config = dict(
    vocab_size=8192,
    norm_eps=1e-05,
    rope_fraction=0.5,
    optimizer='soap_variant',
    schedule='wsd',
    decay_shape='linear',
    doc_mask=True,
)
Each number is 200 + 20 x the weight over its row's rms, rounded and kept within 0 to 999. Layers, rows and columns count from 0. The size before them is the row's rms in percent of the matrix's.

# up: layer 3 MLP up, 640x160, rms 0.181, rows 603-639, columns 0-39
# down: layer 3 MLP down (transposed), 640x160, rms 0.126, rows 603-639, columns 0-39
up603,097,137,190,244,241,205,200,227,172,213,187,171,200,170,209,200,232,228,186,192,212,204,189,151,182,203,185,156,197,219,230,203,178,201,198,215,199,201,186,177,204
down603,102,194,230,175,196,177,230,208,222,185,189,197,213,242,152,219,194,186,219,187,195,179,210,233,208,196,211,207,185,198,177,185,217,195,193,218,192,174,147,184,164
up604,099,200,201,159,226,204,204,227,174,175,198,216,210,201,204,216,180,221,226,211,196,190,189,225,207,204,214,212,157,153,212,179,223,205,166,208,199,193,175,208,210
down604,094,205,215,221,196,201,181,198,211,206,229,233,174,170,174,191,204,213,195,209,210,202,208,180,181,195,223,204,191,168,209,218,225,179,192,175,196,188,208,187,197
up605,104,191,192,199,202,215,213,181,216,203,196,245,210,199,205,200,159,181,228,216,182,183,221,198,244,197,208,217,217,185,200,200,165,174,191,234,206,169,189,186,210
down605,103,194,187,181,196,205,193,216,208,174,204,209,183,160,211,201,186,143,223,207,221,168,220,207,216,172,181,191,203,212,183,192,189,180,170,220,229,195,203,246,199
up606,093,188,198,200,235,190,167,171,190,201,214,200,189,199,223,193,194,202,214,202,231,204,203,159,168,207,158,212,188,206,219,212,202,221,227,186,185,225,209,226,207
down606,088,187,175,233,166,204,211,215,179,202,207,195,213,196,196,210,200,191,164,216,181,190,190,202,231,190,207,229,183,219,249,227,211,190,206,196,213,191,207,210,231
up607,093,185,206,233,192,181,200,178,182,217,178,198,185,180,223,221,175,158,214,244,161,165,236,186,210,178,197,210,199,228,220,179,186,215,190,207,187,243,194,210,206
down607,098,196,199,224,189,144,174,223,194,205,199,213,198,198,212,182,211,170,170,206,200,207,200,199,198,200,210,180,191,192,216,240,212,179,224,214,191,176,211,211,192
up608,111,188,181,214,172,249,197,199,197,163,200,202,214,206,212,180,219,219,217,203,213,159,207,203,216,205,200,181,189,202,186,198,191,204,171,188,208,208,237,248,193
down608,098,188,194,192,190,179,215,148,198,199,242,229,197,195,167,186,191,198,214,171,196,197,183,170,205,141,176,208,168,203,217,220,188,202,215,207,205,202,215,205,193
up609,101,187,170,186,230,225,195,192,195,196,230,146,202,187,235,181,207,211,191,203,186,227,175,202,160,199,201,232,185,227,212,238,212,203,228,211,184,182,189,223,189
down609,092,201,189,238,183,183,219,219,216,200,205,218,194,238,199,198,156,210,179,209,181,212,235,213,187,236,237,203,194,208,170,155,216,206,190,204,221,238,200,198,228
up610,093,144,190,216,235,226,216,202,216,225,182,201,225,205,179,207,202,217,186,187,198,213,212,199,202,232,195,234,190,211,210,191,229,229,194,207,206,211,202,207,168
down610,103,236,240,198,241,171,219,223,186,210,195,198,206,216,188,230,190,225,192,184,230,182,204,177,209,173,211,203,185,173,181,229,177,195,220,202,218,208,185,179,198
up611,098,202,215,169,213,194,201,222,166,157,212,234,231,190,174,223,199,203,208,187,186,198,216,156,205,221,157,203,203,199,190,207,206,273,200,177,187,193,196,201,210
down611,086,234,226,205,193,209,212,198,211,233,210,165,159,229,203,177,215,219,207,216,203,204,193,207,219,155,187,217,206,191,256,219,230,158,217,197,202,186,204,228,221
up612,098,195,188,234,208,206,200,153,219,212,230,207,217,216,218,175,188,219,192,225,231,221,180,226,220,176,202,212,206,218,197,227,163,185,174,224,184,197,181,192,181
down612,110,196,187,234,175,176,228,166,181,197,210,204,212,231,214,164,187,216,181,184,206,196,221,225,203,231,182,195,180,207,136,212,201,223,181,211,193,218,193,201,206
up613,084,242,202,191,193,198,217,205,214,206,203,212,206,202,218,201,208,207,203,187,179,208,233,193,232,161,185,153,193,166,197,187,213,210,220,196,226,230,138,215,217
down613,090,164,184,211,236,176,209,181,179,203,212,160,197,196,198,192,177,222,201,203,215,207,196,225,173,218,196,226,210,213,217,188,207,188,218,238,179,195,218,172,194
up614,100,200,180,209,188,200,181,215,232,221,199,184,166,173,207,228,251,193,167,170,220,234,232,209,172,189,189,189,175,210,218,202,186,202,184,192,207,183,198,220,175
down614,094,183,220,180,230,166,237,220,223,191,122,179,163,165,194,225,233,199,185,175,180,157,200,218,187,187,218,211,209,201,183,220,206,204,202,182,204,188,191,217,195
up615,092,188,189,219,212,215,212,221,200,170,203,200,203,219,192,232,171,223,233,192,202,178,214,192,238,196,193,170,194,190,202,186,229,226,214,170,198,201,153,207,152
down615,099,216,205,196,187,174,182,171,192,181,194,209,189,181,200,185,197,199,188,220,213,206,201,235,176,136,160,198,225,222,194,222,198,163,172,192,215,179,204,200,215
up616,094,209,188,194,211,210,187,234,223,205,228,192,211,190,181,211,169,196,171,202,205,209,235,243,196,180,200,206,221,200,171,268,203,199,184,218,212,220,235,185,204
down616,103,200,184,177,187,181,198,208,215,168,201,183,230,171,195,156,173,159,178,190,208,197,221,193,206,187,194,190,219,203,210,201,202,219,210,193,223,191,175,201,227
up617,093,220,196,204,222,198,208,205,212,209,229,187,200,185,192,205,202,180,162,209,154,183,204,168,177,215,204,199,196,207,180,190,190,187,218,207,182,213,169,210,184
down617,104,169,178,219,177,182,187,221,204,198,195,139,173,188,213,151,158,208,199,180,189,183,200,220,190,203,191,212,176,220,197,211,214,196,178,192,184,176,196,204,181
up618,089,202,177,188,146,236,222,192,169,172,247,206,207,157,202,216,249,209,203,267,173,219,224,196,173,183,188,200,183,183,205,216,199,210,210,223,231,216,202,191,180
down618,095,206,175,224,208,174,219,172,191,241,201,185,227,227,209,220,199,206,176,164,207,199,174,206,197,183,213,178,204,202,194,209,206,167,225,204,204,217,195,217,245
up619,098,181,221,214,205,192,195,212,169,206,173,189,170,205,207,221,201,204,178,213,225,208,192,178,172,217,264,177,232,223,197,206,182,195,173,218,198,227,204,193,207
down619,100,198,175,229,226,180,215,188,178,229,225,203,204,216,197,191,221,157,240,189,195,194,201,173,188,193,186,193,157,186,190,206,238,231,202,172,209,205,205,184,210
up620,099,203,222,211,211,210,214,179,202,204,202,223,196,151,191,204,222,195,203,211,190,178,178,179,212,192,159,209,163,169,200,160,223,243,233,189,164,228,210,195,180
down620,098,204,207,214,175,226,182,230,231,172,191,218,202,197,234,193,201,204,208,196,192,204,178,218,195,226,188,192,200,189,217,202,205,206,189,210,215,188,200,173,207
up621,103,219,186,194,189,190,221,213,175,218,157,205,186,153,245,230,208,200,218,181,212,207,206,220,218,213,205,177,222,211,204,228,182,206,187,209,203,201,215,210,178
down621,099,227,198,154,200,193,165,181,173,214,185,208,192,196,192,181,165,165,207,187,223,164,203,188,188,174,211,237,202,230,187,202,168,176,199,239,212,195,254,199,191
up622,096,212,195,180,191,193,195,172,212,183,190,210,199,213,202,238,208,206,201,204,177,213,227,213,209,195,190,208,193,184,190,212,188,194,199,234,205,163,193,177,201
down622,093,197,240,192,211,192,226,175,214,200,200,178,171,177,200,175,177,233,201,223,211,196,217,185,185,182,206,212,168,179,200,231,196,221,217,179,240,197,159,200,171
up623,098,190,167,224,177,194,224,218,192,221,196,203,178,183,205,178,185,240,204,194,202,206,174,206,214,228,178,219,227,204,180,200,173,184,165,178,169,184,184,255,203
down623,107,208,180,206,183,186,206,194,203,191,192,203,216,189,213,211,222,228,194,229,243,190,206,183,166,209,196,220,171,204,206,188,212,181,196,212,219,206,208,196,214
up624,098,212,227,214,205,176,222,195,182,187,210,198,225,197,178,176,197,191,176,176,219,200,180,206,217,228,203,198,177,246,193,210,167,222,200,190,182,176,195,187,241
down624,104,204,186,195,231,215,226,185,184,191,214,208,209,234,196,184,179,217,223,207,194,220,182,194,197,217,215,191,219,192,206,219,217,195,227,212,170,189,212,179,184
up625,109,192,224,202,188,212,221,195,209,186,181,192,212,219,180,216,230,202,184,201,206,215,195,210,230,219,118,203,198,207,198,167,178,178,185,205,192,221,222,163,212
down625,113,173,215,180,193,198,217,198,207,208,205,175,217,202,155,191,273,196,177,211,190,224,201,209,187,177,237,234,177,226,219,222,175,197,204,205,226,210,186,190,176
up626,102,179,203,195,199,181,170,206,163,177,204,244,220,200,201,192,203,193,200,183,176,223,184,186,224,199,176,213,199,231,243,166,180,179,165,215,210,226,213,211,193
down626,098,179,202,197,210,206,212,180,216,228,162,194,224,168,238,202,231,194,217,230,231,207,202,231,243,181,247,197,190,173,196,201,201,233,215,203,214,177,209,198,187
up627,094,174,193,217,204,194,197,190,196,182,185,197,154,230,202,221,213,183,222,217,178,225,171,181,176,191,189,182,204,181,197,177,204,192,156,231,212,201,193,175,212
down627,106,231,215,222,205,196,196,188,215,174,189,215,229,221,217,204,198,169,195,186,226,189,207,175,168,198,209,216,231,184,226,190,210,206,191,219,195,193,190,159,190
up628,101,190,178,225,225,228,233,172,202,174,172,228,135,204,188,180,198,179,204,194,230,247,157,198,189,250,176,205,201,222,197,174,215,201,171,219,173,200,213,198,228
down628,110,173,182,222,192,171,174,211,249,191,217,192,193,214,191,166,195,201,192,187,189,216,179,213,175,153,217,183,183,217,184,198,224,199,209,184,243,216,209,170,191
up629,093,199,182,198,152,217,226,203,210,207,208,258,171,201,182,189,208,205,175,210,199,214,233,209,178,185,245,217,219,187,226,240,205,195,200,194,195,231,242,192,213
down629,089,184,199,193,216,183,197,188,211,176,189,161,187,222,246,241,196,185,219,204,170,212,185,218,207,198,171,184,162,183,203,164,200,195,242,173,218,197,192,192,182
up630,100,194,218,188,212,210,168,159,210,172,212,176,184,205,191,237,194,195,164,237,226,244,203,231,203,198,198,215,179,192,169,204,204,192,199,219,202,193,215,275,229
down630,097,198,194,185,201,191,208,223,193,227,188,223,212,222,206,184,199,188,203,209,201,235,176,197,192,171,194,185,172,199,214,188,202,176,210,186,212,238,229,202,220
up631,113,200,167,203,239,235,173,194,182,217,173,204,237,201,220,207,188,195,215,191,203,167,157,212,208,205,214,210,241,184,158,207,236,200,214,202,174,188,191,227,193
down631,104,214,202,194,213,214,189,181,216,197,198,217,198,185,210,201,188,189,209,197,211,201,197,186,150,178,195,183,186,222,208,247,183,218,214,200,203,182,174,180,182
up632,106,236,206,161,199,205,187,183,163,203,197,207,205,216,172,192,225,211,212,228,186,197,198,224,189,185,207,243,196,234,220,136,223,189,193,198,230,234,201,235,203
down632,104,203,183,217,202,218,155,189,257,212,195,223,222,164,195,203,178,192,233,169,201,208,202,189,183,234,186,169,191,215,233,195,192,182,202,181,217,224,198,203,212
up633,094,213,216,217,229,181,190,182,171,167,180,212,192,182,210,202,186,207,173,152,228,212,220,193,210,202,200,170,205,204,176,189,194,161,196,203,230,205,218,189,191
down633,101,189,165,214,174,205,224,214,212,184,181,192,177,181,208,201,216,219,190,214,194,198,181,213,212,211,182,244,199,170,184,189,184,211,238,171,210,199,187,194,183
up634,098,165,225,182,192,226,217,200,205,210,179,193,208,196,202,193,210,192,209,198,213,192,208,230,169,200,239,201,194,221,196,210,197,216,174,195,184,205,193,208,220
down634,099,200,179,212,181,216,196,213,223,189,208,214,216,226,201,220,219,210,198,201,222,241,188,189,244,210,185,179,192,175,200,209,213,210,227,212,218,239,226,210,212
up635,099,217,207,177,209,174,176,201,156,223,201,198,169,161,190,193,221,188,207,224,203,226,198,209,222,217,205,199,213,229,227,183,187,201,178,181,168,172,218,213,174
down635,100,217,209,177,204,210,210,205,182,207,195,142,180,187,212,202,216,220,175,206,210,181,238,196,187,206,199,220,211,181,237,220,191,182,210,185,206,208,174,171,212
up636,101,223,199,198,221,180,179,179,173,216,199,188,241,225,210,210,225,185,218,179,210,226,198,180,198,196,188,205,228,188,215,215,191,193,185,175,174,187,194,203,260
down636,095,126,239,190,214,193,214,198,214,203,206,183,222,226,228,168,212,201,211,182,204,196,179,188,210,169,198,229,176,196,214,215,189,190,181,210,192,150,236,183,180
up637,109,187,227,211,240,207,219,204,189,226,220,235,183,179,212,195,207,179,206,214,181,197,175,189,177,196,200,194,194,186,164,175,250,209,215,174,153,181,217,212,212
down637,101,219,178,191,167,225,202,196,174,184,194,191,188,225,215,182,227,199,217,209,209,188,202,242,196,215,228,209,234,189,229,194,157,206,202,231,193,192,170,183,230
up638,108,237,191,230,204,193,222,180,203,184,212,211,218,218,187,232,235,224,193,221,213,227,169,212,180,206,186,182,168,200,206,202,181,203,192,208,179,184,223,175,222
down638,108,193,212,197,189,179,204,237,215,226,190,177,189,211,174,240,172,199,200,186,166,191,237,181,175,175,225,209,177,198,186,180,206,198,195,209,223,193,185,220,235
up639,101,205,193,205,182,193,195,176,182,205,169,198,243,200,211,224,194,209,176,206,244,177,187,186,212,190,196,163,197,211,199,199,217,228,200,203,206,219,208,227,187
down639,106,176,208,198,165,184,205,231,210,229,212,208,184,258,207,178,195,221,195,180,195,175,204,231,223,226,202,221,175,214,217,223,197,172,186,197,228,198,219,198,234